Weights of a small transformer language model.
Size: 19 layers, width 64, 2 heads of 32 (1 for keys and values), vocabulary 2048.
Architecture: LayerNorm before each block, biases on query, key and value.
Each number is 500 + 40 x the weight over its row's rms, rounded and kept within 0 to 999. Layers, rows and columns count from 0. Numbers have three digits each. The size before them is the row's rms in percent of the matrix's.

# layer 4 MLP up, 256x64, rms 0.0877, rows 0-99, columns 0-63
066:487545527558511478568501460481484571410431474440545525429538549458538481492517454497493496545579537467472470479511433495523479476526530491496494432526455523469455517500570436491451496535499436
110:468466538538517522440429541500561516462442430484439512508473475474516486563490472495538510540502467422522545492489359520499477476503467526485454478499461472512483449534437534466554575491500523
094:546477511473494489545499525546490513539511526483521521517521415572463465510466379499530487548413575492520450474461519479470471457528411461491548483430469492501530457482442461462507475485510557
092:427529542471501467497421491534500528443488492391456485454519543476544448497457483499532517494553532476490550425549485547453481482507509515538536529521441525472438483530458402448555470506490529
101:512511425460512495515435459523430589462477519470519500457471446431471551501511512527527445582539455502489465463505502385488526469534442467517517504560521534495479486510530540532484437536450538
098:540515462485493577531493494529533536461460437544546428483524468479508434505547488554504494463579519440495518529566459489544563504482471534509542462518552453459448471445488457433439552528497448
099:442415479511483503517431485553465529481525495481449475523581499469417452425477486473517506486491489569491562480468455491516480452503528541493515543583511461544472450565522567578529531480514486
105:486464474419561503532529542581523508518497536505538527492511491547545498511570547549500530486512449410436466541552520483499465411592439536559477536521489533473484501514519479483477530528488433
097:453402541563576507451466461468476488429483499495476482620462431475501546485528478507453487511542557470507478500426457506549471496502466476498514479494493528557437530523514546547533511541466531
099:502540505498556487452554472532471446498443495513503470523495427519470525538540429490478427462492482530485503405439480540452497460493517442532530489504490429553454523477536481593473509518397496
099:442456491492508511462467489504472461515480431559565480483526461391464566395535491475516452512534535533481512546435501486491494423500491507555436523496483470538526544450509522567482491488539445
107:448469503545590524486581568507472497444502525557484517487450506459565485530468509507544504477518492518437528495532498539424495477511460475443508582449508442497465432475556561440489499560516465
105:552542529527499510481492547484492484419476530489501457530474437486553493536465529520587465442541532525457542519519424509536460552459522459504532605475434484531531431508473515490490476585532542
093:562506486471434564545562499502487441479540451539483471420557461496540447535446447447497480489535499438483519537456505512433515441541522509512468471500460479487525504487502620487450443540500491
105:461481453502400587511540470488498540472477508540527479510559440454550460483506458529534476444528441581409454485518520525465445524479491463554589556534477493521496485516519525504500476545466509
102:506559557494548448499459522449579507449558498495587545494508565519490567515508477529534493503484515452484476510516538549497413463550486539488474496550578574570522525556455549509512522533479514
110:507533484503554509521498511518506509513568419493483500550537458533524480495444496448539582489438476467355540517536498535433500511503476492551522508565541491504573424505508510443513547527482518
091:422527488528500495458427522470507505434462487474445449461536463482551474449510467481545442478527519517517525534521478465519497509464549455509495583434520501519455433500423524561499420439446452
096:546466514441513565478526502430577443521476446505541481471480514555523523468531497467550463515512556498458529471449474508522532519405434444493532594475506524468526513477525473523457530467408471
098:528473529541463585513532496469529464428560456535493452503564485484485549482512506501519503558470547491484504574455485538491509462556470524561499475532506447456490555443449496451522483512464368
096:467514528484492542485489449533522529575486433465542480539510511458481393479482422454493523502503525455544577553517486430542542492479443440434510458479533443492499517532479517491596469491475519
111:424482485556541508492490521549465499440523507456542560460479590535487549451516513527533512531519535428462482541475537460497460469509567526571500519550543433447496488544526471547521514437565451
098:459541465506524443460421443545464503442529483473498446464555508456494561570504502487435464519471516479516502552492573519507549454519510500485514477493399531510509516580494514574497538432484564
078:546546462466431517508470474531468503473547459506495499497549512461564492498501524434437525464486504465491545518537523505570519452548469486504497462483520467543524461448435573525466469546389402
094:482457536503458522466385527480582554513535436512502517457530531488447500447544518468470435478491452432555527508454557466498494454458476453453550493526462497444492515540533490450545507518561533
111:475575525508537455463473532468504472539557418503540472532510552547452446537485468496492494510501516438388484554548488527510519445462533410448498509521550495489480413548464474486546522480526493
096:535472494538462467436509468531519547517491454486577427515517489492443498499463483517514508477522561484430502453438507551465438438492507524403515493582504531576463480452497476432559511527495551
108:513494479416491524524429472523561501501535445536503453466510440436479476452502506511557477512519572478555466511452498479539516449553515607483427464537482471529455539425441536523481459488483491
112:543482496559490525548495453606445502482491548542594435517434450523494496521526463461499544477479538435492430492490423486494487513534498507565556475512524505495450428493524529473476520504423474
113:475573496557509506459468456498496483487519532555511556518558465541453521513429445516477514488449471524490568516465466474506439527498407479449508524462544526545393431493480567522454469460486493
103:533525446475571418497526487526545486483497500503433503538483515523527475450536561631546514455461616435505514524545553500500495511545453494524514512487524529502498541493464495512541427531533499
087:435485528499570449480504495504496516467492554475507495473564540438439560451451436516530495533477507504503578461559437521546455473501511472494524518442498478504486500547481554491572581401480467
086:528487417446441523551572479539567557488490501514497418532465477473504442457458499502527423541517565489490478507518455509550439466546535530506466500422564457486507507511482539533430453486468493
100:485488566496491613452492460492464467505466477589539530500538524442458484428514495429491485461463458576521536480509480533517484494542511473460577464436480513509495531579503451455483445505465471
072:525548563551467501541573490486526535519520494501438536482536531458559445570534548539568573446480535479455460569496447570526527519523507530507558487497468501540522517543519500517499555587536488
102:493507495504466513518543487478552488442462423520495485547488501477429444488452466432468491467439533440504553554486479533542588552476441466502543474455472468484587472559475535537550568521503508
094:513576566506497580412541497536520465472488400481475452473480447466519512504581583548495480519422542504520512438494517445494545486523506508491523439490468526485566473435533474504520507505507527
089:469529469506431523433471557493514540467485551464518479471499553484473481493558418550484508468466500448451505517511468439429480496447472477496463425534464505476488443454599459486467440521446549
092:491479520484550508480471450532505570496605534515559469531466449538467523447530487476466557564420509501505490471459516535564538434472457562531534450437495470543477537509417478508467535471481509
090:405474518538456581493411496528503540463544480429435460417481469459519501492506475477535497520455501510479458479550438496466563507486493584481490467489476480501482461473521416432452514509505519
101:522490467490501543470512519558501462429540516534503488559445448513537457441577539552541495524462542532540530530486460476535558513413515466568561499434522431490470505490512509508467449462414485
093:498525544521523441501463385612501506477478541486512533563481497531423504473485505534513488516468529530512438507531501429519546458525392495441498536533535450480460511509443505485539502473529550
103:484572455493547508531550458502540547474450465535523541478554516475523532481495458531579538487509457517516504496523550557538473476431536500445459494492523470574501414576522502530477507588580520
085:557482479532479549451456518473479541570500486508560503532528518438467529522485465462506534510482567559433525473480547504504520464456430430544595559453507452466530552449495538502556480544504546
099:476445455503507548518529496485534451476487450561532513459452476499555489501546455494394476538458517467537493495541552485484534473529513584453491559457470471382518524468521457501480516582453504
091:424465491534523469476471508453518487497499464539510470453537441573452546496488487547489439560512457460405481430464442427471515494469537477495474514506500479458461439503499453546453484456468411
120:448542442521522492492479504564498489518421473419473554472487541515473516457569516494565526475443488426476500473510428426526578489571579532501480462458520502476457533518524464532526532479517456
110:566528488426546507468518515450513517479497466491492497540497474512487429493448548525543532490459579475513492539548517478586524557471418510468473509436556421519532485566478547569510453529448495
094:489471497472456469472468588487503612504498455474508480533446458465488505464467492567451482418459509463514501488414479477446442394517485437472495496467499496468448431530474481513521492513486464
105:448509461433517483487414502550524528417496507494564481505437516486434515495566420564481470515524472471450502396532527505531539490516453459510471487516504463576520506492554482549516443515492455
097:452515478466511474443495427469546488498507439498540474420490514469523452606391510515541528478432481464504568509465492477514419485482507568438486489513460465545530453533468516484518488521458519
113:570449497493458475515530508516501520479418424476595512466550485437453544574463487565515444492515499467519513543494431493475445484540482472458516433552434466487492472504532453482540470531512441
095:517565483521464562459440541550488553475512509499444550447493518492537477449450475542505508546460453485507588512469548503483525538501539502457566535546504509453459567511545464498448512608551475
079:497501558469509431506543487515483472512457436475448516454503504493437542431499504479539532520443464526450441466442498490454479481567512530434524509540453566520532500548567458603464528536543524
101:459473473461518555552447544530554522520523460393487485561554542518496444526467492455470524532541568516406565451488484481551565515525475524533498549461511532505469448545544482497443523487508487
092:467458577454500541580474436507482452455485482498503536507499513499496447436587462534435544487459557550518519460497541551473481533534459524518512510525588494486506503486484492573488524552501602
088:550563497522432518473420436470528552511430533503535486503517498493549480466450563533528446495535530485475559508532493532547535419506547467479439549437433480439542529520483543500516491538489560
115:522474569479456486520452553552534409541466461511494486486507525521494424468587489470495468549450478498545546560466494494528507501435437516444524498539540470562505462540554515543469476456583516
073:518514475442492478533485432530521520409510480452550455556465453484490446500473506487471543409460487477522428495453502503497545430532462452535495459530445413584481495551521486439519520495524503
087:546458435511497483468498504516543454533461465579554510520515447498485458457458448497509588480489505558410486531503500500489508545480361482435521566473475496544488503506484480476512427480486526
079:471546488578526504473549539510529545458561464501544509497515486545589474481503503472452433514518520549460455536493430418484417539536501447525486457541469529515539405504513550470518475520474542
108:437501482468528483570452530504499529552474532434521503476516535427572548442516543519515526500468475529575569532517544548568552523480531584499531533521430509486488459504484564527454506548482544
098:492564507494610567536461507515479567536522467495509538520533518482485462417530503538526499431463461477401537510554526518533513465487523515560498456481501509492541431435507551498472549568526468
125:479468555469513574545442525503423483505532488492478485465490480491522538520421442437584552516478551505510549428549482512520497517536402544535509538565456448512519518504514470500531526540570523
105:489463525470556526517518502503493563548467445467515475597566537515467520483504564522474461529491483495570437550524473456457428414552510501456490558485519514427456453458490498530490524537551550
096:469555549490538460504422454425498523444502543568482526542504489505518598445483469568479550480437489466490511552462458501546526508511454442456500548533504522467471490532507501552499530478453407
103:477516541454480478542422489506523500459495517480532426550487563452529569460572470527493452493547461469536493508503538470542443524551486438543514486524500425529484563495543458566468495476399502
103:531427514476458487563471444496513537562458510537498387437536432525533448503476504490574536481518512517528521444513471519457516501511477485483521545588490442437456516502473541462450488540449538
084:480568514515546530516483519416518545475437478553503494460547490456508545503539522536568499541456547511460547504512542529509544491440493543504513499552530496576523474605566566485556566502539488
118:480511468540454464463476443467508498551468511511570511492518609541454464487452452475436484510460540401507439491502488573488443477486412514485462499524512543458481451542487575472494520466489518
110:506492438533550523422490463487512490622533435501502473459508574492448522446591504494447543529504514431463506487578524472496543514464493511508503557407448511501493531504522468475464506532506484
095:521564468519527479421450448470548558477574479496511507503535453518431552521486536519520514587477472533532458469459519486491483473562527534525532502456475456560489418539519531462447475480573561
089:422463458524484484422499456457465504514471475462540488401477483533520451560480454492549531442452489459482484492514436499457448558443514426448519540478512503508445418507491503477503528524428481
093:471545525508430475515500378504480509439508519447501464470501508470466447486501544423454479450477509518478544452433474506517515544486422471440523596530510468500478462516489570456565473517488511
095:426540488555503505550499542496439461456547531492490476571572517501528496431505537563490516512475467452470550500380483566522490514569506505493537459428547559512456490480458469479468519513534487
118:484464469454477460503472484521544459490509417522496529465441453470453515511502452459495480473477430462502503447500466421404412424515470428506519473503501491460443500525445476454464467493459437
083:450455498561481455531468539545439469509509484441523473531445514459491439453532536524491488461498558499415514514511548431539508475566524560539501573560440425501479487513461492548523505485468569
105:517565528502456477365489477525510528452545485472577503478478498527447509445412508509545506494527557505457517510495453487498476460514461467492460544458477540416548502546518579467523468531453517
098:500477523432438505518468529581464466477448444569504457513486449485473571513492490484562438592454494492461554482454537465426463478508557492471485483479512516492419530484484585514536503514465499
114:450534513571488559534500499526450485498434521540489544593537590500484458472509458494549434499416515537541508524488472494459504438475508522486476539466455466481469540458445494570480469515427549
100:503608519473514485471429497489461463443559535479527481491479533488474452461492390485473508488504538521433427615486467444446510479530451442511495509497508459501546510481537554499547490492522488
098:483464447494544441510466425492501493499453480514458443540430434507505454491452535435499521458429460456484466516519454458576442434502452526489546554465471503511499431486470480497473497451423527
100:493496460504472486550519569440563462530486536466528596484512590565463504491523411463474475549424506420480564496513510522503548477522527488536581510456526502474522533556477510512490464503464470
107:463472566531481515453566568499541500483520451454471512482557455516412489494507471528550567521411471538528490551435477470475585548511500513484529486494498503481441446585506517468511495566507533
099:482463432488460558525546447525438509530458478512583405511487508475528442533492560506467490530521500472480481550512448536454508457503611516499548496454506483496436531475527506535453488462546424
084:443516531551476556470445528531480464524528455508477493492449408476570460508492568494423507469444494457503562513616485439497523509547494547540501498513469447522525456442447504518524481542475497
099:408470488518499492508443442525522457431431517431493478557481476451479462432486496531462458528496473476487484505483445523459549434473550553482544450498466457451443534440425474493531527454472485
093:515499576508594501541504476495546505466457461500591581467469520480462510534391468468516518558421512504461471551463483507528468508473415487460507449477510480529527467441478523514465521504544472
088:489498429487530500483493471491462477462506436540506555452488459450433522509404412475488455552419521542443496459491459485508422448522521568504519533526466550485510500510488494498415485547550500
092:478539487502513512473568475495483457538504439534520477460550516487447527478518483438381444528477451439474501496429459512498500404528530491445403489466546554530505508484521535507482498550560500
092:485548500501543486515458430494571459518511538530550459534463528491468523509550476461501499518394499572512542478531461473488533494441451496534594531495453484478481549506476502534460561417416509
098:535447532487507489510526481419515465481521506505517496522443584528390483507470560527512559522488460460521438552453512521493441475504470444459469535566466477554528522516469496590432537521459510
101:504525522529454476518419457511539514489518498467578488473489608461518488440453505489504466457515542493551505504559522511487475430498425485515520469514434552415539420516507517464480447447559506
099:494561469479462493488492467482534546534495460496496469485465480494566476532490497441503592440429517476462446531543591493523471475527484493513522545458474391521583554487468564525447507463498460
104:467482522507607455534436484496562497489469512516538545508545553469537486469481442494468492548463500538531482544513484509558534507480440524493528537391484589477454494521523437564485488461554451
109:522533477499462465572485521500561476524511473514513436537517532460450528478471577550453505532490474473482479588486479536558525517486484603516594418489541505485497491478469524554426482544546532
106:476562457534482531472506507516460553565461468484509419549522545517514516484492460472507448596506559430484503505462482506513513468488534423448424456478545501454525534536578494492496543507562430
103:496439514473473548487514529471480532468478496536445470469441490490477514476538503481530510580483455510441561583426485444477471473432485539522522557544540494553498492510487488586388516481523444
089:506545514525486530505547420471496552529446507588574470524448477483489460468479476538492480400471484484511441503444449444450472525472452423453503505481469548531467516490522437536488477501467577
106:486459465534436532541523481534531460575520511510493504475559567451556461450554550518461480497521508471494588437496491544452489518510502522577550571538435508535498499538549489508531597512513528